config = dict(
    n_layer=9,
    d_model=512,
    n_head=8,
    n_kv_head=8,
    head_dim=64,
    d_mlp=1792,
    vocab_size=8192,
    activation='relu',
    norm='layernorm',
    norm_place='pre',
    norm_eps=1e-06,
    positions='learned',
    qk_norm=False,
    attn_scale=0.125,
    bias='all',
    tie_embeddings=True,
    parallel_block=False,
    init='normal',
    init_std_qkv=0.0208,
    init_std_o=0.00491,
    init_std_up=0.0208,
    init_std_down=0.00491,
    optimizer='adam_variant',
    lr=0.000747,
    lr_mult_o=1.39,
    beta1=0.95,
    beta2=0.99,
    lr_head=0.0101,
    grad_clip=2.0,
    warmup_steps=377,
    schedule='wsd',
    decay_fraction=0.795,
    decay_shape='linear',
    final_lr_fraction=0.0,
    batch_tokens=262144,
    seq_len=512,
    doc_mask=False,
    train_tokens=1529000000,
    steps=5833,
    dataset='wikipedia_en',
)
Each number is 128 + 24 x the weight over the matrix's rms, rounded and kept within 0 to 255. Layers, rows and columns count from 0.

# layer 3 MLP up, 1792x512, rms 0.0295, rows 400-499, columns 320-351
[[154 122 146 103 111 148 135 103 135 164 125 110 149 117  96 131 113  96 153 108  68 130 114 102 115 143 112 132 101 131 121 115]
 [129 135 157 150 153 128 145 155 127 130 123 152 126  94 154 156 136 108 121 109  91  81 106 151 114 134 126 126  59 147 112 146]
 [151  85 103 129 146 132 128 131 118 141 131 139 115 140 136 138 112 173 112  84 124 107 115 126 132 106  99 157 151 147 132 109]
 [111 100 176 113 150 151 173 138 135 125 105 148 162 107 147 106 107 149 137  85 125 103 132 153 108  82 100  82 113 198 128 145]
 [132 130 133 145  80 121 115 119 132  99 128 125 132 119 103 115 119 101  83 124  91 132 157 130 122 188 113 145 129 118 112  70]
 [ 82 139  86 145 104 136 114 164  65  85 157  99 132 123 136 118 168 151 134 131 143 120 118 167 114 113 116 113 128 141 121 100]
 [110  73 167 138 129 120 149 139  73 126 121 144 125  97 124 132 151 159 141 136 112 120  84 138  81 109 129 156 142 120 161 127]
 [ 73 122 162 163 108  87 139 142 110 116 110 117 115 112 152 149  96 164 147 109 161 144  92 136 119 131 141 143 133 112 121 120]
 [136 133  90 129 113 122 125 130 136 117 179 112 150 133 123 114 142 154 187 157  95 112 122 145 142 145 121 145 107 150 107 132]
 [108 190  82 158  68 108 134 136 121 131 122 153 112 148 110 140 133 159  77 155  94  81 134 119 146 123  88 156 117 124 113 111]
 [140  87  84 110 148 124 146  94 141 142 116 143 153 132 118 154 140 137 152 149  94 109 141  76  83 129  80 158 113 129 125 123]
 [119 156 168 104 142 104 185 146 105 103 112 125 126 137 196 146  96 140 152 151 171 116 113 100  80 174 141 129 131 159  88 129]
 [105 138 146 120 152 140 124 133 107 148  91 142 147 148 153  82 162 136 123 168 152 156 124 140 140 112 133 120 111 173 109 124]
 [116 103 165 110 118 103 171 120 130 128  97 118 156 126 119 123 105  99 114 125 140 118 115 124  71 108 141  87 115 104 142 108]
 [140 138 113 113 136 125 127  90 138 123 163 172 121 134 170 140 120 132 101 138 171  99 127 142 125 142 117 125 129 152 132 129]
 [113 138 118 114 105 133 162 124 149 108 138 143 159 169 136 125 113 128 110 129 145 135 155 143  67 171  89 127  96 173 128 154]
 [101 153 113  97 132 139 136 192 156  87  66 133 135 147 157 143 127 148 108 151  89 119 135 107 111 139 118  91  87 117 116 134]
 [122  93  89 120 117 165 138 137 124  94 143 163  94 166 130 138 145 123 146 128 178 109 141 132 110 145 139 102 120 158 116  87]
 [ 91 123 174 161  90 120 133  94 142 163 139 109 114 121 146 149 125 192 134 155  71 142 114 130 131 153 125 151 107  90 109 129]
 [ 89 134  76 126 188 110 145 116 126 117  99 105  82 169 106 127 113 136  50 144 132  71 111 127 115 127 178 102  96 115  94 166]
 [169 121 118  72 129 167 142 130 117 126  79 138 141 146 127 118 102 118  85 132 130  99 180  94 129  93 112 101 141 133 139 133]
 [144  95 172 149 109 136 151 119 116 165 148 147 133  70 140 128 116 167  99  83 149 123 104  67 130 123 109 139 135 135 159  69]
 [149 120  94 110 159 130 131 133 166 151 198 205 118 188 200 163 106 159 103  97 189 110 111 114 120  82  90 138  52 124 117  73]
 [107 150 155 182 141 120 170 106 118 162 111 136 183 138 147 167  76 127 143 125 111 153 114 132 137 136 134 159 126 154 115 163]
 [115 157 116 100 115 114 156 132 126 127  87 121 147 183 161 133 120 172  91 170 140  97 159 126 121 161  97 157 106 103 102 118]
 [148 133 120 128  96 125 139 133 125 107 157 115 115 135 106 106 152 165 119 127 137 109 150 140  98 147 149 105  94 139 117  68]
 [138  97 122 114 124 128 144 142 102 143 122 155 172 115 139 136 124 153 111 170 139 111 146 130  87 141 109 110 123 104 121 171]
 [170 107 139 114 137 206 133 135 134 118  91 142 103 129 118 126 167 148 142 129 140 139  57 147 146 120 132 122 163 162 122  83]
 [173 101 180 132 133 124 152 129 104  83 109 118 156 141 138 117 110 148 161 173 130 114 113 124 156 106 113 116 126 124  99 102]
 [ 99  95 153 115 119 105 141 117 157 126 167 141  89  91 129 138 107 144  99 104 175 111 118  81  98 136  86 100 121 159 127  97]
 [121 119 139 190  99 118 122 167  74 135 174 189 117 121 129 123 128 137 102 147  85 107 121 109  72 137 154 116 155 151 104 101]
 [120 126 131  83 143 127 142 130  90 117  99 132 117 150 137 103 148 120 115 167 133 121 111 162 150 128 141 157 124 158 104 113]
 [122 146 103 141  97 137 118 149 118  92 157 137 122 141 138 150  99 138 124 105 116  98 143 163 144  99 132 135  97 139  89  94]
 [126  92  77 148 138 126 133 109 125 124 119 100 135 149 126 141 136 134 143 144  50 115 112 136 134  97  94 151 139 142 175 146]
 [ 94 131 120  59 143 156 152 134 159 116  87 140 120 179 113 101 128 133 134 106 168 100  82 110  86 125 127 118  91 137 144  95]
 [127  69 132 124 131  88 153 120 121 112 141 134 115 137 141 134 136 131  84 143  94 122 125 143  90  99  91 119 114 107 109 109]
 [118 108 136 133 110 147 160 122 152 136 101 128 183 117 136 146 108 157  86 105 119 121 122 148 159 127 150 124 127 118 136  95]
 [107 123 157 152 123 144 135 139 157 124 138 138 126 108 106 141 128 136 115 101 153 149 118 110 121 148  99 105  91 186 147 101]
 [157 119 136  95 105 130 167 136 127 128 128 119 133 105  71  98 100 169 127 127 111 113 137  99 117 155 129 105 127  89 139  93]
 [ 90 149 108 140 125 159 144 126 136 114 103 180 132 118 117 143 162 118  90 110 160 126 123 141 112 142 108  89 151 128 106 148]
 [138 122 129 116 142 124 111 116 151 117 106 111 120 119 111 135 123 161 102 148 182 111  82  62 148 129 113  93  87 107 110 118]
 [113  74 130 158 142 137 164  89 110 146 112 130 150 119 116  99 135 133  97 147 156  96 102 134 126 122 133  89 137 102 129 110]
 [117 132 151 139 146 159 124 161  76 118 122 135 118 111 118 144 116 158 113 124 148 150  73 126  90 164 128 123  97 152 155 129]
 [124 112 112 111  96 116 126 119 126 149 128 129 142 143 122 123 106 113  89 106 168 106  83 109 128 137 117 106 122 112 100 113]
 [143 140 123 104 136 126 149 106 115 142 119 147 123 151 142 155 127 140 113 137 120 136 117 117 131 110 134 123 132 126 123  71]
 [ 98 152 130  88 122 139 153 154 137  68 103 138 143 153 125 141 109 112 143 104 139  75 105 119  94 124  79 117  97 150 108 104]
 [152  86 129 109 160  77 114 152 125 116 127 145 132 101 112 123 161 120 144 142 114 114  98 149 125 152 134 122 142 113 103 131]
 [ 95 117 170  93 159 131 128 152 149 105 106 109 151 151 138 176 112 137 163 104  71  91 128 142 152 106 133 110 151 135  93 133]
 [126  96 137  97 128 104 124 137 160 110 106 155 109 153  86 153 130 120 124 123 132 144 121 121 126 135 114 109  98 145  99 124]
 [140  97 123 117 123 129 101 165 135  96 126 133 141 123 133 134  94 106 114 141 149 132 136 119 110 187 157 154 111 115 123 133]
 [128  99 125 131  98 139 154 118 134 139  87 157 122 136 130 185 138 118 118 102 143 124  95 110 125 135 124  92 120 126 115  71]
 [ 75 156 117 152 128 153 156 103  99 115 111 160 116 118 149 138 164 113 139 165 152 107  84  63 107  99 113 131 124 127 148 166]
 [ 94 127 122 119 134 132 156 159 166 151  85 150 107 115 128 123 118 139 139 133 147 168 151 131 125 150 116 122  96 153 141 129]
 [116 126  92 105 116 121 128 137 136 179 126 157 134 115 122  95 111 123 102 108 110 128  99 101 137 162 121 108  98 164  90 104]
 [ 87 133 109 129 124 117 149 132 147 114 102 159 134 164 162 158 161 135 129 140 115  97 180  97 144 126 128  92 143 131 125  94]
 [ 79  59 106 105 137 124 117 143 126 118 128 102 110  81 123 142 105 122 103 119 108  78 117 155 120 122  83 105 121 122 114 145]
 [105 175 113 135  73 100 179 163  79 197 113 164 114  95 128 157 111 131  83 106 154 152 106 153 101 105 136 127  70  94 117 138]
 [140 133 178 102 183 104 157 154 180  97 102 155 145 138 177 104 150 115 139 139 110 158 101 113 114  87 126 142 128 118 123  64]
 [131  98 130 121 109 127 174 132 131 145 148  92 133 193 134 127 167 151  74 146 135 140 109 126  81 160  95 129 145 168 123 108]
 [117 147 113 137 125 111 135 130 108 103 124 117 146 149 131 140 119 116 120 164 142 114 118  89 109 124 150 121 119 147 116 167]
 [103  76 124 154 101  75 141 118  97 133 153 100 170 125 144 117 109 131 169  71 107 110 116  93 127 167 119 135 162 148 135  89]
 [132 128 129 129 107 116 146 130 164 147 149 122 122 123 151  94 166 124 139 102  99 110 183 157 150 171 171 135 135 121 119  99]
 [ 94 129 168 151  97 147 116 132 129 119 101 115 140 137 163 173 131 163 119  94  48  90 170 142 121  92 121 113  92 121 106 146]
 [113  79 107 108 132 112 115  92 112 128 124 136 136 155 117 126 132 130 127 106 180 110  75  67  89 120 108 139 144 145 146 111]
 [127 113 110 111 111 163 125 151 110 197  89 141 105 109 117 128 135 123 108 149 132 107  85 136 111 120 120 143 109 112 123 162]
 [164 132 171 136 119 136 154 163 135 102 133 134 186 120 115 190 109 156 142  67 113 139  94 137 106 126 116 138 156 150 123 103]
 [141 116  80 101 103 149 117 152 133  95 145 111 111 132  78 107 164 163 133 114 128 137 121 114 136 139 118 116 109 116  96 105]
 [152 139 106 159 155 123 128 149 101 117  78  86 151 197 127 123 122 177  68  84  98 119  94 166 133 115 142 128  97 113  88 130]
 [ 94 148 164 109 111 126 136 140 136 109 113 114 113 139 138 159 156 156 165  73 144 155 100 114 131 193 159 119 148 151 132  69]
 [119 132 119 156  93 126 133  80  83 160 140  91 151 127 157 102 117 126  85 114 108 140 180 157 142 162  93 101 130 150  94 128]
 [103 138 112 164  76 131 147 152 144 150 108 160 124 118  85 133 126 111 108 126 132 151 136  72  64 186  96 119  86 126 122 125]
 [108 108 114 136 107 186 144 168 123 108 118 132 125 159 143  97 117 122  86 100 115 153 101  98 111 149 113 113 149 168  94 106]
 [157 120 130  78 133 107 173 129  93 129  96 174 144 134 165 114 119 125  72 149 169 112 109 124 155 184 115 135 117 158 115 141]
 [ 98  98 160 123 125 121 146 157 113 178 127 182 177 107 159 122 135 115 114 168 129 123  86 159 109 155 139 193  98 149 114 142]
 [122 133 135 154  94 129 152  92 129 112 115 107 151 124 106 157 127 101 153 132 139 146 132 130  83 123  72 116  89  88 133 120]
 [156 157  87 129 147 138 144 158 109 141 129 109 137 127  77 150 141 130 125  76 113 148 136 129 102 147 111 162  68 133 110 163]
 [124 125 161 114 135 132 142 118 122 143 119 153 166 162 183 113 132 174 166 153 145 107 160 131 144 120 134 147  87 140 131  60]
 [147  92 129 148  75 136 123 129 114  99 106  86 156 129 143 128 105 145 126 138 109 149 166 136 131 123 124 142 143 144 108 135]
 [112 103 159 142 127 105 118 164 129 150 152 101 137 147  98 136 146 114 132 119 141 115 165 121 121 126 102 136 109 137 111 146]
 [148 147 118 127 135 120 133 137 113 121 123 134 142 157 154 117 130 148 124 143 145 118 112 149 135  95 121 173 101 169 124 144]
 [114 125 131 122 123 133 113 107 142 181 154 142 136 106 123 157 142 129 110 112 136 143 142 120  73 160 142 150 114 146 115 151]
 [151 112 167 156  79 116 133  87 107 157 121 141 124 118  80 122 107 155 127 110  92 119 103  97 117 165 111 164 139 167 136  81]
 [119 137 115  95 126 124 135 133 110 114 106 142 118 163 107 148 111 144 160 147  66 131 123 114 101 140  99 104 113 107 117 150]
 [123 133 111 122 141  97 151 169  94 106 118 168 165 122  93 108 113 133  86 138 123 145 138 131 120 173 119 134 124 165 112 124]
 [119 146 155 133  50 122 134 120 120 150 120 116 150 136  95 148 154 171  83 149 136 130 127 135 156 157 132 116 123 199 105  95]
 [127  98 113 102 149 157 139 113  99 142 158 145 168 128  95 136 167 135 127 134 140 108 126 124 128  82  88 130 116 117 151 136]
 [135 104 147 109 139 167 132 138 128  83 127 129 125 174 136 143 136  96 134 147 125 120  92 112 105 100  98 160 148 163 119 162]
 [108 128 171 157 120 115 163 138 133 115 125 139 116 130 120 163 111 135 108  64 155  92 129 111 136 144 132  94 139 140  87 122]
 [101 107  90 136 135 139 123 137 159 109 129 130 155 116 141 196 141 114 108 112 123 118 126 125 115  86  96 126 141 111 101 127]
 [136 148 142 166 138 170 108 125 123 153 104 108 154 144 123 167 124 125 138 126 100 139 144 104 129 147  92 111 104 133 116  99]
 [105 136 108 138 101 137 162 129 114 129 135 105 142 152 137 120 173  92 103 141  91 117 149 123 121 132 133  99 131  99 127 137]
 [105  89 101 127 141 130 126 132  97 121 144 114 151 151 154 140 139 124 157 123  98 105 118 148 150 175 105 101 112 183 135  70]
 [ 83 141 113  67 117 167 143 174 131 174  78 148 157 173 157  95 175 108 121 138 152 120  84 135 115 157 117  88 144 114 142 128]
 [139 124 125 112 114 127 169 128 124 100 115 157 155 146 152 107 116 114 124 112 150 132 115 127 141 133 119  81 107 133 105 145]
 [114 108 116 124 109 125 136 120 132 134 141 119 142 124 120 125 128 113 118 180 141 116 122 149  97 144 119 124 138 123 118 125]
 [107 105 163 149 121 124 133 121 117 141 175 147 145  87 123 122 102 140 152 141 114 126 106 128 120 128  94 140 118 132 160 106]
 [118 100 127 133 114 126 111 123 105 135 133 160 111 138 147 135 113 149 133 167 176 140 146 100 145 154 134 144 130 113 135  98]
 [110  66  94 158  91 118 127  98 154 130 151 110 138 142 109 147 143 123 161 122 112 154 146 126 132 162 137 108 145 135  95 119]
 [111 101 134 125 146 129 146 146  89 144 183 130 164 159 162  95 149  83  97  88  67 108 108  99  77 118 137 123 111 115  77 128]
 [150 126 113 175 100 152 183 105 126  99 151 163 127 146 126 132 130  80 141 146 146  79 126 153  78  87 129  99 124 145 144 132]]
# layer 3 MLP down (transposed), 1792x512, rms 0.0223, rows 400-499, columns 320-351
[[ 78 106 123 122 158 172 127 133 126 118 150 141 125 135 149 127 147 121  97 130 152  90 173 147 119 134 157 128 120 122 118 112]
 [123 124 120 129  94 170 158 112 121 122 140 105 120 130 144  97 124 145 103 130 150 153 127 120 146 142 120 139 134 123 127 154]
 [124  90 139 145  98 139 101 106 119 129 116 103 114 104 128 107 135  88 121 118 164 169 142  88 170 131 141 141 134 136 144 153]
 [143 166 129 169 122 157 106 133 135  67 134 118 125 150 102 129 140 125 163 159 136 134 134 121 106 126 156 120 109 135  86  85]
 [120 143 107 130 157 106 172 121 151 150 148 106 118 161 113 115 133 101 119 158 132  91 103 131 138 120 125 120  96  94 131 132]
 [ 94 134 128 143 115 137 136 177 165 138 138 123 187  89 150 153 123 120 174 108  89 119 114  96 135 160 183  98  94 119 132 117]
 [ 96 115 134 121 147 115 167 137 145 128 129 146 133 127 151 124 133 135 121 111 136 136 138  81 113 101 115 135 103 144  97 149]
 [151 138 117 141 122  71 130  99 116 138 138 143 100 127 122 163  98 122 101  99 122 129 131 124 109 109 136 175 146 146 109  88]
 [128 116  96 146 169 165 118 110 129 114 123 143 125 146 138 124  96 111 116 118  98 127 134 112  89 107 153 147 136 142 141 114]
 [116 127 153 128 138 135  71 112 140 134  99 132 108 152  77 112 129 118 142  87 146 158 181 102 124 176 129 157 139 128 130 142]
 [117 121 161 136  98 111 147 120 145 123 146 144 173 144 168 126 142 133 131 131 110 157 121 115 130 149 141  98 143 148 104 122]
 [141  86 133 107 142 124  85 137 119 114 112  94 131 164 144 160 159  77 142 125 127 146 123 147 141  79 136 147 154 128 100 158]
 [129 109 147 123 108  99 118 130 135 138 132 127 129 161 114 163 137 109 173 111 163 146 172 157 149 176 125 139 145 105 103 106]
 [ 82  82  98 124 112 142  94 151 169 131 108 119 132 142 145 142 176 117 129 145 113 145 138  74 211 141 157 174 158  89 148 126]
 [100 124 121 115 144 126 133 142 115 167 109 146 115 122 134 170 117 137 109 124  86 118 103 153 134 128  95 100 104 129 144 119]
 [127 138 170 107 140  92 129 179 131 135 106 127 125 152 139 175  88 131 138 139 126 136 132  93 107 125 139 122 129 130 132  88]
 [151  88 158  84 146 119 115  83 134 126 137 141 120 102  95 127 138 112 136 165 141 118  71 116 112 119  53 175 163 123 140 109]
 [125 139 114 144 122 104 152 107 130 172 148  78 153  56 154 120 138 122 143 133  88 119 122  91 128 111 108 100 189  86 137 119]
 [134 128 125 143 129 140 151 138 116  64 100 115 169 158 131 114 103  83 101  81 148 108 120 123 127 137 167 114 166 143 111 126]
 [143 161 133  89  86 120 133 151  63 115  69 122 139 122 191 157 118 118 128 115 111 158 151 127 111 113 104 136 132 142  86 115]
 [162  92  97 128 151 132 147 101  88 114 109  94 135 110 108 184  97 100 130 128 119 123  90 134 113 188 104 123 152 158 156 110]
 [140 155  99 113 161 137 129 106 124 135 147  92 134  93 120  99 168 102 111 102 142  86 108 159 146 152 139  92 101 139 115 117]
 [191 145 105  96 126 133 180 184 201 109 212 163 201 133  68 131 104 122 181 132 167 172 212 137 109  98 117 119  95 130 166  87]
 [123 119  89 125 107 122 134  93  79 141 102 101 124 124 178 128 167 147 118  93 117 116 105 133 133 174 136 133 138 104 133 143]
 [144 122 114 145 149 115 141 102 137 132 145 105 139 156 112 159 154 144 174 110 121 130 112 148  85 118 165 102 107 138 124 135]
 [117 125 157 154 114 164 148 114 145 132 101 117 140 112 125 116 127 109 169 144 111 161 113 145 163 121 132 129 118 125 123 136]
 [107 153 105 142 149 142 146 139 112 133 152 132 152 146  99 152 117 108 145 110 126 160 140 113 146  83 155 164 191 122 107 106]
 [116 141 169 150 109 143 125 126 136 132 165 105 143 143 134 110 103 117 132 105 131 152 124 129 166  98 120 132 139 130 144 162]
 [128 120  97  88 133 103 130 124 108 155 124 161 153 160 100 122 140 139  88 128 162 118 156 127  92 106 110 137 146 136 146 122]
 [129 117 118 129 157 145 126 107 154  95 131 105  90  81 110 101 144 143 148 127 145 108 107 151  86 125  99  98 168 161  84 131]
 [136 108 139 154 129 141 171  71 166 105 108 106 188 155 159 105 142 132 142 138 144 132 121 183 116 128 111 122 118 138 122  87]
 [126 122 123 145 151 156 116 168 171 134 121  97 139  95 154 107  96 118 150 122 131 136 131  87 135 159 121 118 152 137 128  89]
 [132  90 133 120 124 157 127  98 152 117 121 108 117 143 151 112 121 179 116 115 136 137 104 116 104 116 192 108 148 124 113 108]
 [140 138 130  64 148 115 139 139 111 170 139 144 152  82 115 129 143 145 142 147 177 110  88 112 116 142 105 132  90 140 165 127]
 [162 109 161 125  77 120 154  98 136 156 146 132 165 157  94 114 129 148 112 133 130 124 141 111 164 120 117 103 136 117 166  98]
 [ 99 156 165 100 116 103 116 124 178 133 161 120 102 161 107 133 133 173 177 126 155 118 147  91 132 148  87 134  99 121 154 112]
 [105 166  96  77 125 152  73 161 128 135 168  96  90  77 138 104 136 161 173  80 175 130 148  89 113 119 132 119 124 113 109 122]
 [106 161 125 134 168 125 113 147  98 137 158  96 165 109 137 101 100 117  89 140 105 106 112 135 140 130 144 123 124 123 120 120]
 [116 125 161 143 112 118  98 169 172 145 139 131  97 119 125 133 164  92 154 127  84 146  90 131 164 143 112 124 160 166 109 140]
 [114  97 183 119 127 150 102 107 134 162  86  60 135 147 149 158 136 104  83 130 102 134 130  91 123 139 115 135 123  84 149 128]
 [145 113 120  87 119 139 129 151 105 166 139 126 107 138 124 158 145 108 141 100 110 133 143 198 117 124 134 115 150 126 143 130]
 [110 146 119 130 116  94  97 141 150 114 154 120 128 104 109 131  90 132 129 127 148 124 123 103 164 143 154 138 125 150 132 172]
 [140 111 147 148 123 148 172 113 135 106 110 131 163 111 134 128  96 117  84 106 108 121 158 103 139 130 123 121 124 118 112 101]
 [146 100 149 108 116 139 118 159 160 178  93 112 107 139 135 141 134 132 119 135 108 112 168 117 110 115  70 165 142  81 145 101]
 [ 73 159 108 122 120 110 112 132 129 125 151 154 124 117 139 143 123 114 126 165 140 166 124 141 119 133 148 140  89 127 181 139]
 [116 140 110 156 117 119 150 143 115 118 142 105 132 157 106 120 144  95 109 122 116 146 118 136 153 166 122 125 202 139 135  87]
 [142 118 144 107 113 120 146 138 131 137 160 115 136 137 111 126 189 105  98 110 135 149 165 108 137 107  95 114 149 132 125 131]
 [102 156 144 155 111  69  95 114 167 133 109 139 146  97 108  71 126  92 103 142 118 125 158 129 101 141 130 107 142 127 140 141]
 [131 142 148 124 127 153 130  84 125 114 102 131 171 145 108 139 120 128 134 135 131 141 130 111  87 109 153 148 118 132 144 130]
 [147 124 144 131 126 154 129 117 117 146  83 116 157 136 153 146 143 140 143 144 130  97 145 119  91 125 117 108 159 123 107 144]
 [126 153 157 120 149 135 139 126 129 145 118  93 175 149 135 115 120 101 122 136 134 100  89 130 147 155 122 113 148 212 172 153]
 [140 121 125 101 153 123 131 128  94  98 120 119 128 120  76 157 144 113 144  98 156  71 126 160 147 110 122 151 132 124 140 120]
 [136 117 127 122 131  94 122 112  98 120 151 147 109 120 130 135 143 160 155 108 140 109 120 120 116 132 123  99 165 122 143 122]
 [ 93 126 107 164 145  84 156 114 122 147 125 113  77 107 157 104 117 111 137 112 141 112 119 128  87 136 116 127 146 157 121 145]
 [156  81  86  55 125 152  98 170  98 153 162 136 146  88 101 140 138 121 101 120 114 140  53 122 101 150 115 155 119 111 104 105]
 [129 170 127 142  92 122 120 124 162 124 152 152 121 162 100  94 161 131 129 109 106 129 114 155 106 120 140  65 130 110 129 143]
 [114 146 134 173 162 110 217 151 161 175 123 112 152 127  97 128 134  83 151 188 148 170 102  83 144 144 141 110 150  95 111 109]
 [180 172 106 114 159 147 146 111 129 159 146 188 154 138 137  84 139 216  90 121 109  82 115 133 146 125  56  98 124 146 129 122]
 [181 150 122 119 157 154  98 151 128 134  82 124 156  81  82 104 120 123 182 148 124 145  96 144 166 172 151 121  89 115 142 105]
 [138 119 126 109 101 126 115 137 131 161 151 138 112 147 121 121 129 153 121 108  91 133 167 124 123 144 112 169  86 121 169 107]
 [ 60 134 102  99 124 134 162 133 117  55 119 123 137 159  91 119 124 131 148 101 169 118 125 129 114 114  95 123 138 108 146 130]
 [170 127 122 101 148 128 117 107 113 108 148 121 137 127 153 121 127 156  97 124 138 123  97  98 137 120 115 129 124 112 100 177]
 [136 110 122 131 136 125 161  88  93 129 100 141 110 162 114 168 132  91 143 195 140 134 142 156 142 135 171 149 127 126  65 162]
 [162 139 122 140 144 116 123 184 147 118 131 119 114 155 171 139  95 119 141 132 118 140 100 143 124 135 165  83 109 118 130 170]
 [153 113 157 122 120 127 134 150 165  99 128 133 165 130 152 121 123 149 165  87 152 137 159 160 111 109 150 130 144 163 106 107]
 [135 163 160 115 136  97  70 128 101 147 125 136 116 121 148 147  73 118 123  99 148 172 138 118 151 127 142 138 140 154 167 165]
 [132 131 109 117 145  99 131 132 116 111 119 117 145 119 120  92 122 130 145 117  99 143 130 141 140 107 122 100 142 149 131 137]
 [118 133 143 137 105  83 149 127  93 101 105 132 105 150 102 126 125 134 154  99  78  93 121 112 124 150 129 158 118 131 106 110]
 [ 99 138 149  97 122 155 156 106 152  93 138 182 107 132 118 121  87 142 147  89 105 126  76 146 117 104 149 149  99  90 122 135]
 [122 150 108 146 150 110 112 158 181 144 118 143  75 105 175 152 155 157 179 146 121 122 116 140 127  93 104 134 168 125 165  96]
 [122 125 119 126 126 167 147 148 108 134 144  87 118 138 144 141 130 114  84 129 136  79 149 129 122  86 150 153 143 133 129 139]
 [115 126 170 124 102 111 107 102 112 125 168 153 141 111 125 158 126 153 138 164 101 115 104 126 148 115 101 124 111 133 156 160]
 [115  99  96 106 129 103 137 125 119 119 126 119 125 122 119 143 137 112 130 132  68 130 134 115  95 151 136 102 109  82 106  88]
 [107 159 135 132  96 139  96 149  88 130 174 152 121 127 156  89 138 133 154  99 134 142 116 172 148 124  99 152 138 181 100 111]
 [142 120 132 144 119 123 143 144 112 148 122 105 106 134 128 118 119 116 181 102 148  75 163 148 162 137 111 143 119 120 100 111]
 [ 71 119 166 130 114 135 112 106 160 134  90 128 139 136 185  99 132 146 149 165 126  72 132 132 152 124 164 107 162 119 162  88]
 [124 118 130 101 132 138 127 161 123 144 106 127 143  78 152 121 119 128 131 116 124 117 136 127 103 117 141 102 170 122 137 143]
 [138 175 164  85 108 124 137 138 139 124 142 121 147 133 110  92 147 160 116 166 167 166 130  92 100 147 126 145  92 112 191 142]
 [112 140 105 156 135 124 157 120 111 106 128  84 149 170 109 169 131 113 110 109 110 118 123 156 150  95 126 142 164 145 148  99]
 [120 133 116 123 126 150 143 135 127 126 120 124 124 135 141 121 135 103 109 145 136  98 138 120 140 141 149 130 134 131 108 114]
 [127 140 111 129 150 145 108 113 111 120 137 123 118 143 125 153 104 154 139 164  92 141 149 107  93  77 111 162 122 120 144 107]
 [122 135  73  93 165 159 105 146 105 153 105 144 170 117 108 115 175  98 154 160 127 120 169 135  93 167 141 162 104 136  70 112]
 [126 153 112 157 121 148 122 134 129 103 140 134 103  90 106  92 183 105 133 107 154 124 121 152 125 123 115 130  98 113 115 144]
 [156 134 120 117 152 152 133 160 108 160 118 123 151 120 154  94 129 128 138 150 156 153 123 157 142 110 134 127 119 105 166 158]
 [157 162 116 125 167 119 146 146 111 102 135 158  61 130 162 141 137 114 135 152 109 108 112 122  85 120  86 175 122 110 138 169]
 [ 99 103 164 105 116 115 162 100 137 121 123 109 116 141 156 128  69 120 105 129 103 103 136 128 126 117 130  77  96 133 124 109]
 [128 136 116 112  97 148 145 125 117  95 143 122 139 193 123 167 197 128  64 136 138 111 113 125 165  89 132 122 141 137 124  99]
 [106  95  83 132 146 127 174 136 175 147  97 154 152 116 116 138 119 116 129  99 107 150  86 113 118 138 132 135 132 126 174 125]
 [156  99 107 111 120  92 155 116 120 112  88 132 103 132  92 155 130 102 170  94  87 116 121 160 142 122 107 113 141  92 132 125]
 [161  76 154 126 140 118 151 106  96 167 166 168  97  99 159  99 132 188 116  72 130 113 147 120 100 110 115 139 125 152  91 111]
 [122 101 116 139 127 113 116 115 105 134 155 100 135 103 124 120 140 129 123 119 122 172 136 108 127 136 123 149 127 123 111  99]
 [143 153 146 124 122 159 119 107 133 122 115  82 136 133 141 116 133 123 133 126 146  94 198 148 131 129 124 129 157 129 132 109]
 [153 145 175 148 141 108 132 118  94  99  97 122 119 145 115 149 109 158 140 153  93 166  71 136 118 115  96 138 154 144 111 146]
 [150 120 133  93 110 148 124 145 107 111 107 123 162 138  97 102 111 137  83 182  83 136 130 113 103 108 176 168 129  88 125 110]
 [129 160 155 151 117 133 139 149 175 132  55 142  91 143 157 123 129 128 158 128  63 148 128 116 151  88 117 142 105 130 119 161]
 [121 157 136 111 105 159 112  65 120 175 120 113 137 182 103 149 121  88  75 166 126 133  94 106  98 160 120 117 130 149 145 144]
 [175 159 148 137 143 140 125  84 121  99 145  90  92 147 139 144 185 142  86 110  97 114 109 122  92 151 181 148 133  91 129 139]
 [124 124 123 115  80 143 186 127 151 118 144 127 130 119 134 143 105 167 132 163 124 149 105 159 105 147 109 102 104 147  85 169]
 [161 152  94 139 150 118 163 121 165 119 122 146  96 127  88 172  92 113  78 178 184 133 151 124 149  95 127 121 163 150 124 143]
 [103 153 147  92 170 120  92 154 148 130 139  96 122 142 109 142  96 128 102  96  85 135 143 109 158 126 130 136 102 160 122 112]]